Weights of a small transformer language model: RMSNorm before each block, 620M tokens.
Each number is 128 + 32 x the weight over its row's rms, rounded and kept within 0 to 255. Layers, rows and columns count from 0. The size above them is the row's rms in percent of the matrix's.

# layer 3 attention key, 192x768, rms 0.0717, rows 184-191, columns 128-255
size [113 115 112 112 113 111 111 110]
[[134 171 101 159 132 169 126 142 110 104  73 120 123 157  85 148 178 146 111 174 136 144 129 117 126  55 186 101 105 115 114  79 167 121  90 162 137 119 118 166 107  60 179 134  89 131 137 127 134 122 126  94 151  90 148  86 170 178 199 150 157 167 157 111 120 172 139 135 173  75 124 157 129 165  99  81 141 104 105 115 200  53 161 182 109 101 122 148 119  99 111 143  47 165 112  49  75 124 171 162 165  92 145  45 151  80  98 141 109 113 116 149 142  84 114 149 134 145  79 161 115 127 100  68  62 111  85 125]
 [156 122 118 222 147 119 121 142 174 175 167 101  83 132 117  84 140 145 100 106 157 125 161  39  89 124 120 138 113 163 142 133 145 122 119  94  99  93  84 172 151 104 146 119 163 129 159 113 173 167 128 178 123 128  68 106 171 116 203  91 120  80 114 119 154 158 128 106 139  91 142  89 151 111  52 156 114 156 114 114 174 108 144 152 173 111 187 148 145 130 108 106 184 155  57 150 121 176 143 143 141  88 165 136 126 151 115 116 162 123 118 111 102  67 160 128 140  72  95 121 130 125 120  78  99 112 102 184]
 [ 58  93 135  84 136 171 148 154  89 228 148 132 156 173 108 146  80 138 126  48 121 120 108 115  72 167  93 126 118 160  84  90 129  89 159  90 184 156  55 111 128 114  95  58 125 124 123 191 107 118 138 146 111  90 187 112 126 159  90 119 182 111 124 107 168 103 167 148 114 138 137 112 143 149 172  75 128 113 111 137 177  67 142 157 139 112 107  69  95 134 150 158 109 160 157  84 149 164 156  72 122 146  44 114 163 161 183 136 137 149  83 173  85 199 126  92 102 101 115 151 133  88 126 134 164 148 138 165]
 [205  96 141 119 134 126 117 131 148  81 140 124 181 155 106  87 140 138 162 101 126  72 106 137 160 143 122 139 128 129 141 146 116 163 107 172 138  90 114 108 141 114 109  84 120 111 131 145 124 112 192 184 125 136 136  97  99 146 136  91 105 129  98 121 100 107 189 158 127 118 129 120 124 116 171 136 124 160 117 145 146 179 134  97 119  78 140 120  86 124 103 116  72 142  93 106 182 139 109  60  92 112 145 161 151 114 106 134 131 155 132 175 109 121 153 152 167 122 151 149  89 136 121 104 116 184 190 106]
 [ 25  74 135 179 126  92 127 114 105 136 150  90 137 156  95 186 201 117 179 151 113 108  53 104 132 138 134 140 135 148 127 125  97 123  98 138 104 183 142  85 150 105 159 137 113 185 114 161 166 126  80  69 107 118  97 119 140 139 182 147 169  80 123 141 124 154 139  96  94 151 161 129  82 188 130 113 114 139 178 158 121 101 102 127 129 114 198 147 232 103 112 170  47  85  67 171 102 144 175 190 134 175 127 108 100 139 109  70 109 125 133 123 137 137 106 107 140 180  94  87 109 154 110  92 121  90 132 158]
 [ 81 111 173 153 128 124 142 130  85 154 159 194 175 149 159 164 150 141 120 111 121 101 112 133 138  84 145 181 133 127 113  95 142 119 110 147 105 146 134 151 109 162 118 111 152 136 131 159 126 137 108  88 144 145 147 134 119 148 123  84 181 143 129 137 114  75 120  99 178 150 192 125 120 181 119 198  77 170 120  64 168 127  95 154 151  68 119 130 150 149 147  95 120 142 129  87 168 138 116 121  79 158 177 100  96 132 127 124 133 106 100 137 118 135  57  91  93 111 136 161 111 140  82 114  88 130 163 130]
 [117 154 103  72 106  84 156 150  97 103 131 177 180 141 120 159 117 128 124 132 146 129 154  85 131 115 197  69  91  98  94 176 163 129 130  89 163  55 105 122 144 112 133 130 167 122 131 126 141  76 123 122  97 134 185 141 110  69 119  86 110 113 155 132  84 123 109 131 155 140 157 156 179 146  86 154 110 169  54 102 111 137 163 135 121 177 128 121 140 119 150 113 106 139 145 152 110 187 158 109 143 113 136 151 147 167 142 135  90 219 127 128 123 100 126 117 107 116 103 119 132 110 158 113 131 220 120 111]
 [123 144 154 139 124  86 187 121  87 115 126 202 127 130  62 128 194 162  62 163  90 133 151 198 100 111  91  99  96 113 117 180 201 122  85 107 104  72 166 146 154 160 195 142 124 140 134 113 120 102 102 177 154  98 151 171 106  90  87 174  84 116 133 153 141 158 148 104 106 109 119 106  71 142 114  77 170 114  93 103 105  73 152  83 129 169 122  91 156 154 108 151 111  99  86 154 151 137 134 105 161 130  80  72 174 122 168 157 157 150 152 154 112 126  86  99 154 144 114  80 115  85 124  87  65 143  89  91]]
# layer 3 attention query, 768x768, rms 0.0747, rows 569-575,633-639,697-703,761-767, columns 128-255
size [122 119 122 121 119 116 120  91 100  99  98 104  99 104  91  86  82  85  89  88  91 114 117 114 114 112 114 107]
[[154  97 105  69 111 133 106 148 138 124 142 134 101 129 100 127 100 122 161  76 140 157  91 132 151 127 120 161 111 111 169  67  92 153 147 135 176 118 164 134  98 136 187 111 155 108 122 131 131  75 141 153 113 117 144 162 145  86 121 194  99 151 119 176 119  90 116 100 140 175 129  96 147 161 106 113  83 126 114 141 123 117 100 102  92 133 106 115 136 129  84 157  95 109 157  67 145 116  81 170 135 139 144  72 108  94 174 102 164 138 163  65 164  99 134 128  78  71 119 139 106 125 131  59  98  94 120  91]
 [ 87 138 140 131 111  86 192 187 117  72 173 102  91 122 104 189 108 130 177 114 148 139 169 134 153  40 120 128 115 115 136 122 101 115 179 117 104  22 141  96 157 144  99 179 182 142 137 129 159 177 152 147 120 100 126 128 119 151  84 192 162 143 127 128 127 137 105 158 146 106 216 159 120 164 127 140 132 164  45 178  95 138 143  96 176 141  90 131 184 118 118 120 134 130  56 133 159 114  87 170  93 161 111 185 143 124 131  91 132  34 139 211 148 170 108 141 155  74 154  73 172 100 103 133 110 115 108 127]
 [170 133 147  45 138 154 151 145 122 133 147 149 127 114  97 111 145 190 121 131  42 118 173 191  87 116 123 186 148 157 142  74 176 110 141 151 141 187 198 180 170 149 145 153 133 146 149  68 136 172 121 135 108 118 150 122 157 109 157 130 132 128 163 116 112 131 174 145 148 120 110 109 134 100  92 107 105 147 137 155 123 177 114  67  80 148  91 116 133 162 127  97 119 104 165 139 188 137 127 153 138 100  71 120 166 130 131 171 163 101 154 108 141 105 120 126 184 133 111 163 104 142  90 167 145 132 168 173]
 [134  83  81 133 158 155 107 106 173 163 136 123 123 131 145 145 119  47  76 136 113 159 144 143 149 141 129 167 111  93 152 147  96 155 128 122  65 139 158 123  71  98 171 102 101 116 148 172  96 128 209 143  99 124 148 140 106  70 113 106 151 143 152 146 150 144 103 115 194 156 100 151 162  98 181 254 127 129  87 164 157 152 122 164  86 138  84 188  89 180 118 130 191  70 112 123 117 153  95 133  90 122 148  97 131 102 161 164 159 102 159  65 123  71 141 166 160  96 120 142 152 147 147 161 121 107  79 128]
 [ 79 150 144 143 103 177  38 155 154 115 133 143 114 108 171  74 157  64 121 121  84 192 128 155  81 157 150 136 121 139 164  72 136 107 128 169 129 160 126 140 138 152 173 139  92 140 102  96 121 104 151 130 123  95  89 136 113 140 126 172 151 174 133 105  67 110 144 149 157 105 123 195  92 113 147 106 154 154 100 134  52 103 158 136 159 121 171 150  83  97 133 159  90  94 133 101 121 137 168 103 128 160 104 129 108 162 171 115 149 106 105 187 101 109 141  36  89  69 169 106 148 131 141 168 167  79 145 148]
 [120 133 129 158 103 156 194 117 144 121  70  80 135 182 178  81  91 151 138  61 100 151  67 150  78 119 115 151 128 100 103  73 147  86 126 111 131 135 137 161 140 129 118 145 132 149  85  93 164  95  71 152  91 169 114 139 134 114 148 132 153 116 167 165 125 153 101 146 127 121 119 155 105 127 150 144 147  95 110 107 214 148 118 194 133  69 120 151 118 100 163 118 106 108 115 130 212  92  86 165 182 131 127 155 132 110 141 175 162 108 172 136 181 114  91 121 130 116  91 223 137  51 119 100 118  61 141 123]
 [159  80 117  85  73  98 136 168 129 214 145  68 212 163 133 136 128 120 162 103 139 140  86 168 134 203 148  85 166  59 131 169  97 154 136 112 141 156 173 151 131 139 114 116 173 138 111  74 125 145 108  98 107 181  89 121 140 103 104 109 113 124 137 127  78 110 130 119 105 115 118 161 151 135 161 133 107 127 106  64 191 150  91 126 158 141 149 100 152 128 143 143 133 121 178  91 145  96 158  84 126 143  40 157 160 131  92 158  58 179 129  72 103 136 126  48 122 138 185 171 172 124  99 113  85 116 152 105]
 [101 125 113 122 126  60 143 109  64 181  94 146 119  88 146 139 148 175 131 163  95 135 107 161  95 165 117 149 122 144 127 129  90 160 118 187 107 144 175 112 127 137 119 116 117 138  75 148 108 120 150 124 105  98 188  81 189 182  97 184  82 148 125 100 208 131 133 140  96 131 107 169 150 122 130 137  81 113 137 138 119 168 100 146 122 103 169 119  84 180 117  96 138 160 136  40 194 129 109 138 125 129  83 154 131 159 126 120 102 206 124 134 149 114 162  98 150 135 139 110 112 138 106 122 106 111 115  91]
 [114 130 148 162 106  97 145 103 185 133 115  97 129  49 178 180 177 115   0 148 197 113  99 160 187  79 129 104 148 155 139  75 168 156 181 154 106 201 146 137  85 180 117  93 113 126 179 168 142 117  87  62 132 195 130 170 154 111 185 143 105 136 162 148 120 129 110 109 110  78 134 145 144 113  55 146 113 162 122 154 150 162 131 111  84 151 144  93 127 130 131 155 117 126 106 163 117 147 101 161 126 119 166 115 151 134 101 146 133 108 154 161 127  70 150 112 130  73 125 113 113 145 128 157 137 115 106 166]
 [ 94 195  94 161 126 115 152 143 126 170 118 198 159 126 161 138 125 159 175 124 184 163 130 152 157 163 140 123  80 166  87 199 189 121 145  93 150 125 115  97  79 148 115 140 155 159 174 117 162 161  90  84 124 125 109 145 124  71 105 136 129 105 185 113  84  72 141 132 109 117 104 139 105 109 123 120  93  91 140 126 113 136 150 128 144 160 123 147 154 131 105 111  75 128 172 117  17 137 126 153  90 124 112 178 158 138 153 139 131  99 102 104 108 133  78 171  99 158 107 126 154 152 127 161 162 125 120 122]
 [138 156 102 116 136 149  45 135 107 148 126 187 108  80  89 125 104 159 131  60 210 147 119 120 142  57 140 141 143 100  81 132 113 131 165 141 195  91 138 108 139  70 169 149  84  82 163 147 124 158 181  82 102 168 119 169 170 152 138 131  96 126 175 191  86 111 121 106 104 183  76 141 131 107 105  90 137 113 105  92 201  78 109 134 129 141 131  93  73 147 107  99 151 112 127  66 157 141  96 171  65 124 127 143 143 106 134 149 156 171  73  84 170 100 110 141 175 178 128 112 108 157  83 139 174 115  87 170]
 [116 137 147 125 139 129 189 118  97  86  57 178 132 140 132  98 142 133 156 150 155 191  90  72 126 187 133  96 131 162 180 115  56 102 172 127 132 162 105 143  42  97 173  92 143 150 107  87 123 129  48 178 123 102 148 142 121 121 112 133 121 191 129 117 150 184 189 118  77 141  92 106 175 104 129 134 165 104 140 171 146 130  94 168 122 102 151 131  87 104 156  94 161 169 128 165 137 198 144 173 109 146 106  60 126 146 123 121 146 156 180 137 152 123 193 137 149  80 156  75 130  97 255 163 135 122 138 157]
 [ 99  94 143 137 101 185 127 156 100 151  73 134 101 190 104 106 163 160 140 118 137 199  82 125 121 119 121 205 113 143 146 134 102 112 112 101 213 164  90 159 219 135 147 123 106 192 109 143 107 176  70 128 114 136  76 192  96 182 132 171  84 120 187 154 122 143  99 176 150 173  76 182  77 134 152  75 157  97 169 216 139 126  90 198 132 105 103  76 130 163 153 143 170 108  58 164 115 159  90 136 155 116  93 130  55 155  76 124 112 154 179 121 120 125 147  83 101 180  75  78 109 162 119 102 129 112 116 130]
 [129  71  54 130  77 109  98 186 133 160 149 111 197 141 124 172 162 125 110 146 112  76 148 106 110 156 153 149 100 119 145 124  93 103 213 130 153 143 149  94 168 148 115 115 139 152 144 162 160  72 172  83 114 118 139 196 120 143 111 108 111 145 170 118 127 120 180 141 105 154  78 151 167  99 101 140  76 103 136 105 202 164 105 105  96 114 171 143 161  70 132 122 107 108 161  97 135 118 151 187 157 202  98 156 139 134  83 186 122 137 134  88 152 152 172 118 124 107 129 131 161  87 163 127 168 164 137 132]
 [156 133 163 136 105 123  80 135 113 104 116 108 201 181 106 200 110 157 133 100 100 117 117 145 145 138 150  85 128 115 159 151  92 102 133  95 109 154 103  90 106 102 142 145  60 125  75  93 146 114 130  62 132  96 179  76 146  76 131 121 103 147 107  98 130  72 119 167  76 111 144  87 121 168 138 144 124 156 121 157 132  70 131 146 135 171 152  99 121  85 144 137  77 147 147  98 158 131 177 150 148 180  96  84 151 111 121 100 113  83 151 108 182  95 213  76 102 131 124 121  74 159 136 119 124 128 103 104]
 [132 114 109 108 106 115 114  99 117 102 166 133 167  78 170 110 150 112  81 160 154 143  99 139 147 126 214 119 142  81 125 157  85  98 132 110 127 198 136 163 151 173 108 118 132 125 138 149  97 119  97  54 162 121 137 140 143  89 140 178 108 199 147 145 108  78 123 130 140 120 103  54 128 149 116 189 143 159  84 105 115 137 119  75 132 131 162 106 103 164 101 140  83  85 120 142 139 155  98 167 122  69 165 126 144  67 113 183  91  90 122  68 135 151 114 106 149 155 160  50 158 118 115 105 186 129 122 116]
 [ 93 179 130 159 155 171 128 147 139 163 130 152  72 157 123 140 108  92 128 172 131 181 158 108 133 112 115 149  95 142 139 115 169  98 124  73  81 129  95 148  66 150 132 158 114 115 127  85 122 122 105 176 155 175 103 120 102  96  70  95 167 107  25 141 143  99 137  94 129 112 114 132 110 102 108 150 110  72 122 101 121 136 115 138 118 151 100  23 159 126 101 148 116 156 106 159 122 161  95 109  38 138 102  97  91  49  94 168 145  95 159 168 140 134 122  71 150 160  89 153 116 155 118 115 131 115  88 136]
 [189 143  81 100 145 132  92  62 119  84 164 131 127  68 129 118 176  78 116  74 130  96 170 107 116 115 133 141 148 124 171 105 137 118 127 110 140  93 126 125 132 116 149 131  84  80 120 113 159 156 180 115 178 141 115 145 121 101 105 104 142 162 158 156 149 149 120  93 155 170 102 133 145 128 123 134 103 112 109 140 110 128 143  80 140 135 188 118  53 160 101 131 103  73 101 112  89 137 145  87 152 133 104 181 107  78 107 138 142 153 125 136 199  96 154  66 138 118  99 129  81 108 156 169 120 131 135 108]
 [145 129  79 167 118 185 144 123 142 140 146  93 125 123 115 134  90  84 144  98 105 123 123 101 109 112 152 166  93 110  96 119 123 133 107 119 129 102 164  72 127 118 111 126 157 144 186 125 119 132 181 126 123 138 119 202 110 121 125 142 149 152 126 125 189 165 124 117 130  51 123  91 145 124 141 181 108  76  98 134  69  77 153 122 122 109 150 136  80 143 137 149 109 193  91 120 109 134 109 124 132 190 142 143 177  85  92  24 125  73 104 122 178  90 138 129 110  91  76  93 121 107 170 111 157 153 100 138]
 [ 99 167  91 102 168 162 113 142 110 151 145 164 164 132 124 169 116 157 139 102 113 183 100 134 140 140 133 114  87  99  60  99 146  61 105 139 140 156  88 168 142 137 152 112  97 118 141 132 123 110 176 126 137  98  94 189 126 159 118 164 103 138  76 115 147  83 136 163  93 125 147 150 100 139 112 119 111 124  96 131 132 110  58 184 146 146 151 120 106  96 126 102 121 170 120  97 143  90 145  74  77  88 178 110 170 167 157 150 192 166 116 110 149 142 108  92  98  57 150 108  73 147 189 183 105 109 114 144]
 [115 131  89 128 103 119 142 108 135 208 176 106 157  68 201  79 124 158 111 120 129 173 139 100 138 190  87 137 128 162 132 177 142 183 125 177 149 112  61 100 150 146 119 120 143 123 119  94 163  84 133  45 116 137  98 111  88 156 120 127  53 176 121 148 162 141 118 163  87 147 125  88 152 145 123 194 111  72 148 140 140 137 132 128 118 119  75 142 157 120 102 140  84 139 148 120 122  95 122 153 147 103 143 129 113 130 157 130 144 136 174 155 151 144 180 167  59 123 176 107 105 137 169 153 149 104 107 134]
 [130  64  77 132 138 123  95 149 118 108  99 110 161 113 130 185 166 126 119  99 176 163 167 192 111 209 122 120 147 129 128  44 169 162 151 124 103 120 104 131 122 159 144 141  86 103 154 146  89 111 103 138 141 143 106 121 172 127 126 170 116 131 129 136 176 149  83 100 100 134  96 169  94  94 139 135 108 147 117 155 130 150 151  86 117 168 217  79 120 135 127  65 142 104 103 123 110 129 128 143  76 144 154 133 136  82 161 133 120 193 126 101 119 127 120 131 136 156  84 142 137 114 151 160 123 165 122 147]
 [169 165  91 164 214 157 147  76 178 100  96 128 128 144 177 110 120 123 153 169 144  70  96 106 180  28 130 136 146  91 141  99 184  93 155 149 100  95 124 124 138 140 108 137 150 198 121 117 126 112  97 125  88 171 104 121 104 112 127 102  85 149 113 147 186 158 132 136  82  66 141  95 154  75 186 123 113 152 174  85 117  97 161 116 132  55  61  69 116  81 141 112 122  74 113 126 143 179 147 130 102 132 148  89 112 119 127  68 138 170 144 125 118 161 125 111  73  94 120 178 122 108 127 145 138 140 156 153]
 [163 160  64  45  98 122 119 104 204 122 101 145 129 133 114 149  57 125  80 121 124 108 100 105 136  38 120 106 138 131 130 155 147 178 104 120 108  70 154 130 130 154 109  89 212 156 121 104 145 141  99 159 105 133 153 106 125 106 118 125 181 153 160 102 136 149  90 146 144  67  87  78 167  88  76 165 142 133 194 127 119 142 139 118  32  92 161 135 123 189 144 151 138 154 140 136 127  84 167 130 124  91 100  95 164 152 149 135 141 167 138 154 179 126 149 149  95 113  82 152 140  90  80 111 152 164 115 144]
 [ 83 147 153  89  74 144 187  96 175 104 118 133  98  89 146 152  93 164  72 127 123 122 158 109 108 160 126 180 152  86  72 163 186  98 161 135 109 132 105 141 126 121 156 153  49 170 145 163 156 122 117 183 106 106 128  87 142 119  85 110  74 149 125 194 156 150 147 176  87 126 157 133 177 124 140 124 137  98 124 116 186 138  67 156  81 103 135 160 135 126  94 110 168 138 112  96 107 123 113 125 134  95  96 139 152 100 120 182 155  93 189 153 107 134 105 188 148 178 110 179 137 145 122 187 126  88  73 140]
 [ 92 147  99 127  40 120 123 104 121 121 159 221 176  94 115  58 143 122  89  94 156 171  87 157 143 120 140 114 134 140 145 123 155 116 121 145  62 153 138 178 159 118 140 158 124 107 116  80 163  88 160 130 155 155  76 169 138  94 134 104  91 111 185  33 137 120 135 133 145 152  64 170  97 179 156 128 103 144  69 137 130  38  86 101 137  95 143 113  99 104  75 151 117 203 147 134 129 139 146 141 152 144 154 154 118 212  70 123 140 161 152 146 150 153 122 136 117  97 139 139 159 106 119 180 132  71  70 101]
 [128 102 138 149  80 126 117  69  94 108  57  82 148 121 153 161 145 130 175  78  93 123 156 164  93 125 124 138 110 139 154 100  94 108 122 124  76 154  77 124 139  90 144 119 147 179 113 177 143 161 101 145  97 143  67 105 189 190 171 139  67  52 141 126 137 122 111 183 109 128 151 134 127 142 124 113 155 112 169  84 121  92  86 148  81 134  97 143 132  94 130 118 124 154 166 148 117 133 115 107 123 114  94 176  96 156  96 115  83 133 103  77 117 161 106 110  48 105 134 174 114 100 157 127  95 144 168 118]
 [117  85 118 100  90  93 135 129 157 147 118  97 145 154 161 138 129 119 147  83 174 104 185 181 169 143 166 145 117 185 111  84 147 134 156 149 121 117 185 109 127 132  94 133 144 136 109 119 112 186 149 196 182  96 148 133 100 108 127 141  74  90  89 118 144  84 139 117 134  82 128 106 118 113 176 103  99 193 133 175 104 120 109 109 125 169 139 131 132 124  90 134 127  71 144 163 100 189 143 159 138 138 115 145 139 134  68 159 171 132 109  67 123  98 145 105 181 133 115 137 133 144 121 163 179 155 104 119]]
# layer 3 attention value, 192x768, rms 0.0822, rows 128-131, columns 128-255
size [ 97  93 102 103]
[[ 91  96 139  46 125 109 101 153 107 148 135 159  75 115  66 101  98 170  98 124  86 130 105 144  32 123 173  82 153 132  75 113  72 162 149 107 123 127 116 114 109 125 140  91 113  61  32 151 155 158 167 136 107  91 119 205 160 136  78 104 108 179 129 106 123  77 162 127 127 141 154 119 134 170  33 110 111 159 159 127  95 115 154 127 118  81 107  68 141 157 150 116  88 114 113  92 111 123  93 126 128 118 208 174 139 136 110 136 107  85  99 155 181 123  92 128 143 147 132 144 110 180 115 135 137 142 109 125]
 [119 107 141  97 119 134 114 152  72 148 139 105  57  71 176 180  93  83 122 152 151 136 165 185 115  58 112 141 144 155 109 124 119 159 157 110  30 128  97 107 179 102 134  85 151 148 131 169 133 112 125 114  97 184 195 170 146 151 146 130 144 122 128 113 115 140 123 161 190 165 114 123 112 167 122 143 120 154 135 158 140 156  97  72 119 154 154  94 123 140  83 106  86 121 115 121 137 150  72  88  87 137 102 139  89 166 149 108 157  88 170 166 140 180  88  76  99 137 179  88 157  96 126 129 164  88 162  64]
 [143 113 146 149 160 138 167  91 110 165 137 109 126 139 141 119  85 121 168 115 111 149 155 218 171 113 109 101 119 115 135 136  38 165 105  95 191 148 131  98  98 137 116  91 166 150 112 115 178 145 161 122 102 138 156  90 191  62 107 170 133 112 122 182 107  96 162  77 134 157 157  89 146 158  47  87 180 177 145 136 143 134 175 124 110 197 138 112  82 122 186 122 119 110 124 125 143 132 177 125 140 172 107 141 125 195 189 115 134 158 121  97 148 147  70  96 110 137 155  59 141 136 123 143 142 152  88 146]
 [109 159  80  97  80 111 130  90 136  97  92 159 192 126 102 152 160 157 136  86 114 130  93 118 102 145  74  90 133 117 153 164 108  78 205  77 133 111  88 133 141 150 133 163 184 135 143  64 177 112 117 109 180 145  82 150  83 132 140  89 115 171 169  70 180 141  90 149 115 153  84 126  77 134 143 117 103 156  99 160 138 126 148 104 151 183  96 128  74 145  83  96 120 153 145 116 162 158 145 192 149 159 183  93  82 195 156 140  97 125 187 176 179 171 161  98 136 132 188 132 154 136 155 130 136 131 129 195]]
# layer 3 attention output (transposed), 768x768, rms 0.0654, rows 512-515,576-579,640-642,704-706, columns 128-255
size [100  91  95  99 107 105 106 105  94  98  94 105 101 106]
[[ 98 103 132 163 117  69 203 149 127 137 167 137 133 107 164  91  48 182 156  78 121  79  99  79 111 163 150 156 157  97 144 128 140 144  84 150 120 148 105 118 152  78 152 104 101 109  84 129 126 150 177 109 177 136 127 155 150 138 145 159  60 131 123  81 182 114 149 197 154  92 127 129  32 148 162 100 109  89 117 152 151 106 103 117 141 102 108 122  81 127  99 175 104 122 179 162 132  85 103 131 147 129 140 201 179 113 154 153 120 142 151 110 145 111  82 139 148 145 120 153 130 126  90 106 198  46 122  72]
 [174 165 125 193 134  94 127 136 133  66 130 113 111  74  96 151 118 100 115 124 158 138  95 104 118 159 103 184 129 162 106 161 145 154 123 169  72 149 135 145 173 132 147 132 105 115  86 141 151 106 141 118 112 134 145  85 102 118 114 110 131 155 101 124 124 112 108 131  83 152 118 126  79 142 112 117  74 138 176 136 130 117 159 155 113 175  61  92 149 112 148 147 141 105 125  95 125 185 103 112  77  99 120 154  96 120 135 136 140 114 106 134 103 118 116 138  68 103 115  85 127  95 199 146 125  86  91 162]
 [ 71  77 148 107 158 135 140 130 129 119 151 173  71 154 108 143 123 120  85 149 154 193 170 171 114  98 116 156 107 103 151 134 122 184 159 162 129 144  62 112  65 154 113  84 143  67 103 153 157 127 175  93 175  75 100 111 178  72 100 135 184 153 173  73 181 174 184 106 166 123 105 131  94 150  90 150 150 168  93 100  67  90  39 140 109 167 155  94 154 180 185 136  74 148  89 151 181 186 128 185 155 107 170 150 156 134 143 104 102 130 191 177 149  55 145  85 125 105 107  94 119 128 114 152 181 178 155 108]
 [118 170  66  72 125 122 112 154 171 122 163 177 173 161 147 122 113 132 103 141 131 128  46 119  87 102 113 105 112 117 187  66 150 173  90 161 153 138 116 120 173 144 189 101 155 117  81  84 197  77  92 147 117 159 124  56 111 198 103 165 147 143 182  99 144 144 125 128 139 103 129 168 125 128  87 131 110 146 176  79  72 122 135 118 159 155 167 152  83 165 181 113 164 105 160 123 119 154 136 188 110 129 119 109 128 149 149 101 129 123 131 163 149 125 117 148 109 149 123 138 153 181 189 149 104 140 129 176]
 [108 107 128 132 134 157 118  70  84 144 148 111 141 135 111 104 180  91  43  52  88  93  94 116 127 132 149  96 113 122  90 108 125 164 105  72 115  93 118 109 123 164 118 137 185 147 117 147 255 181 147  93  96 114  79  80 109 154  98 204 140 185 119  64 129  58 118 199 172 121 112 103 181 111 113 133 125 191 106 107 126 138 142 103 112  65 116 102 183 120 185 150 173 125  94 117 122 152 153 111 142 140  95 109 117 120 171  66  94  70  96 130 145 143 121  83 117 152 139  98 136 117 120 177 141  86 124 145]
 [ 63  84 154 159 146 122 134 143  82  77  94 113  49  70 102 146 111 161 157 182 116  92 134 118 138 120 111  90 144  76  98 122 135 105 160 113 119  51 139  75  79 145 157 128 139 121 155 190  78  87 162 112 113 110 113 138 169  80 112 172 108 111 117 120 125 125 113  76 142 129 119  86 143 111 114  91  89 157  99 179 138 165 133  95 147 108 120 107 164 180  96 107 149 155  78 160 113 142  54  95 114 139 155 106 148 111 100 134 178  78 159 122  85  79 137 116 162 144 130 150 157 166 117 126 111 133 155  92]
 [103 135 190 163 135 122  86 108 138 105 100 127 107 124 117 111  91  98 202 168 147 123 142 153 114 155  66  91 111 116 192 164 148 124 100  96 120 136 143  85 194 126 170 116 146 153 132 114  95  58 140 145 111 108 152 109 167  81  82 208 139 121  97 121 114 119 138 116 117 186 183 132  79  77 129 124 104 190 135 118 133  88 117 106 160 121 153 147 136 131 174 115 156 141  86 108 136 243 136 128 103 161 149 102 117 129 133 108 124 106 121 102 101  51 134 129  99 121  60  98 157  98 138 112 110 111 133 153]
 [166 134 117 103 138 140 132 120 128 130 140 114 151 147 154 101  80  83 126 132  91 112  75 163 137 144  95 118 187 112 120 195 112 157 200 171 124 126 132 150  76  94 118 145 119 161 117  92 121  78 122 109 147 143 103 185  68 158 144 100  97 159 114  89 155 142 144 101 123 147 147 114 109  89 192  93 132 118  95 130 114  91 128 119 131 131  85 167  66 100  75 112 131 152 141 149 112 168 114 110 185  92 136  78 120 117 171 109 116  93 119  96 131 158 171 162 161 200 136 108 130 135 136 163  94 182 146 188]
 [145 188 122 160 144 123  83 163 120 134 127 154 138 147  81 111 109  94 138  85 122  85  26  86  95 103  98 105 110 126 115 152 151 113  89 166 121 113 132 158 150 150 156 116 107 102  97 126 122  53 164 117 114 141 155 157 164  75 148 131  89 157  30 114  51 161 146  91  85  89 116 144  97 177  94 146 152 139  98 100 135 179 135 106 123 178 100 154 122 175 117 114 165  28 145 102  64 129 103 141  98 106 181 102 118  87  85 134 108 165  40 107 170 123 185 188  85 146 102 166 117 161 102  89 134 102 136 120]
 [139  66 166  96 103 115 120 119 103 167 116 180  91 108 131 194 149 141 146 165 142  62  55 153  58 123  85 188 137 118 152 139 162 172 166 152 109  84 168 144 152 116  73 131  71 102 122 164 209 129 110 120 138 114  69 163 180 155 136  98 120 169 153  99 123 128 126 172 171 155 101 186 150 161 113  85 108 134 122 187 109 139 131  56 109 202 139 104 142 123 118 112 130 125  94 109 123 106 132 112 147 130  96 119 134 128 141  85 120 154 175 146  87 185 124  96 162 122 144 133 160 121 121 107 159 157 155 109]
 [166 112 125 117 151 132 148 102 180 107 104 120 181 128  73 177  99 145 148 170  81  95  48 111 155  80 118 129 206 113 123  90  52 134  95  63 128 116 102  51 117  84 122 108 159 170 112 139 240  93 122 114  67 196 132 153 147 101 145  84 169 127  80  80 149  79  91  59 133 160 119 131 137 119 106 194 131 103 146 129 167 150 156 153 123 151 108  97 113 130 104  87 104 112 136 130 111 128  99 166 172  74  71  96 121 166 138 105 137 118 159 138 118 166 161 162 151 156 126 102 115 180 147  96 162 157 107  79]
 [136 162 137  84 115 103 157 126  56 111 133  91  92 146 146 156 129  87  99  98 169 107 117 185 116 106 139  85  89 120 173 101 139 159 119 132  75  67 182 197  98  69 158 126 135 145 112 154 158 120 145 153 192 100 127  84  88 119 145 144  66 101 110 170  72 158  92 101  71 143 133  76 163 122 132 131 105 180 210 132 128 135  84 136 214 113 114 104 110 122  96  98  96 122  63 133 122 176 151 153 180 162 169 115  92  92 112 167 158  99  63 140 124 116  86  90 135 121 148 163 148 193 101 139 125  97 114 157]
 [135 142  69 106 138 126 124 125 100 114 104 143 125 113  98  93 126 123 128 131 184 177 153 108 114 171 104 135 136 166 157  74 137 193  48 132  83 134  78 114 159 155  70 157 132 167 100 151 119  68 164 114 117 161 138 151  91 148 112 124 138 100 187 109 110 179  99  60 199 106 111 142 100 118 129 142 143 145  99  72 127 137 123  79 112  62 101  87 100 111 138  88  91 163 153 142 120 136 100  90 146 138 148 114 112 128 136 136 149 174 123 144  95  96 144 145 115 130 154  88 118  99 147 128 136  88 179  88]
 [253 137 150 126  92 112  82 159 152 137 110 135 141  97  43 109 159 171 132  94 126 154 125  77 157 115 111 108 102 123 180 146 176 159  56 128 174 100 117 103 133  98 109 107 124 148 178 109  24 125  80 125  84 169 181 178 105 113  69  80 142  74 102 117 152 107 109 123  93  76 148  97 148 158  77 150 171 123 198  94  95 155 147 106 108 119 137 116 119 167 134 107 140 122  86 104  91 128  98  72  80 169 121 129 142 134 123 218 168 170 154 153 127 175 163  98 102 165 116 125  96 133 112 121  89 151 117 158]]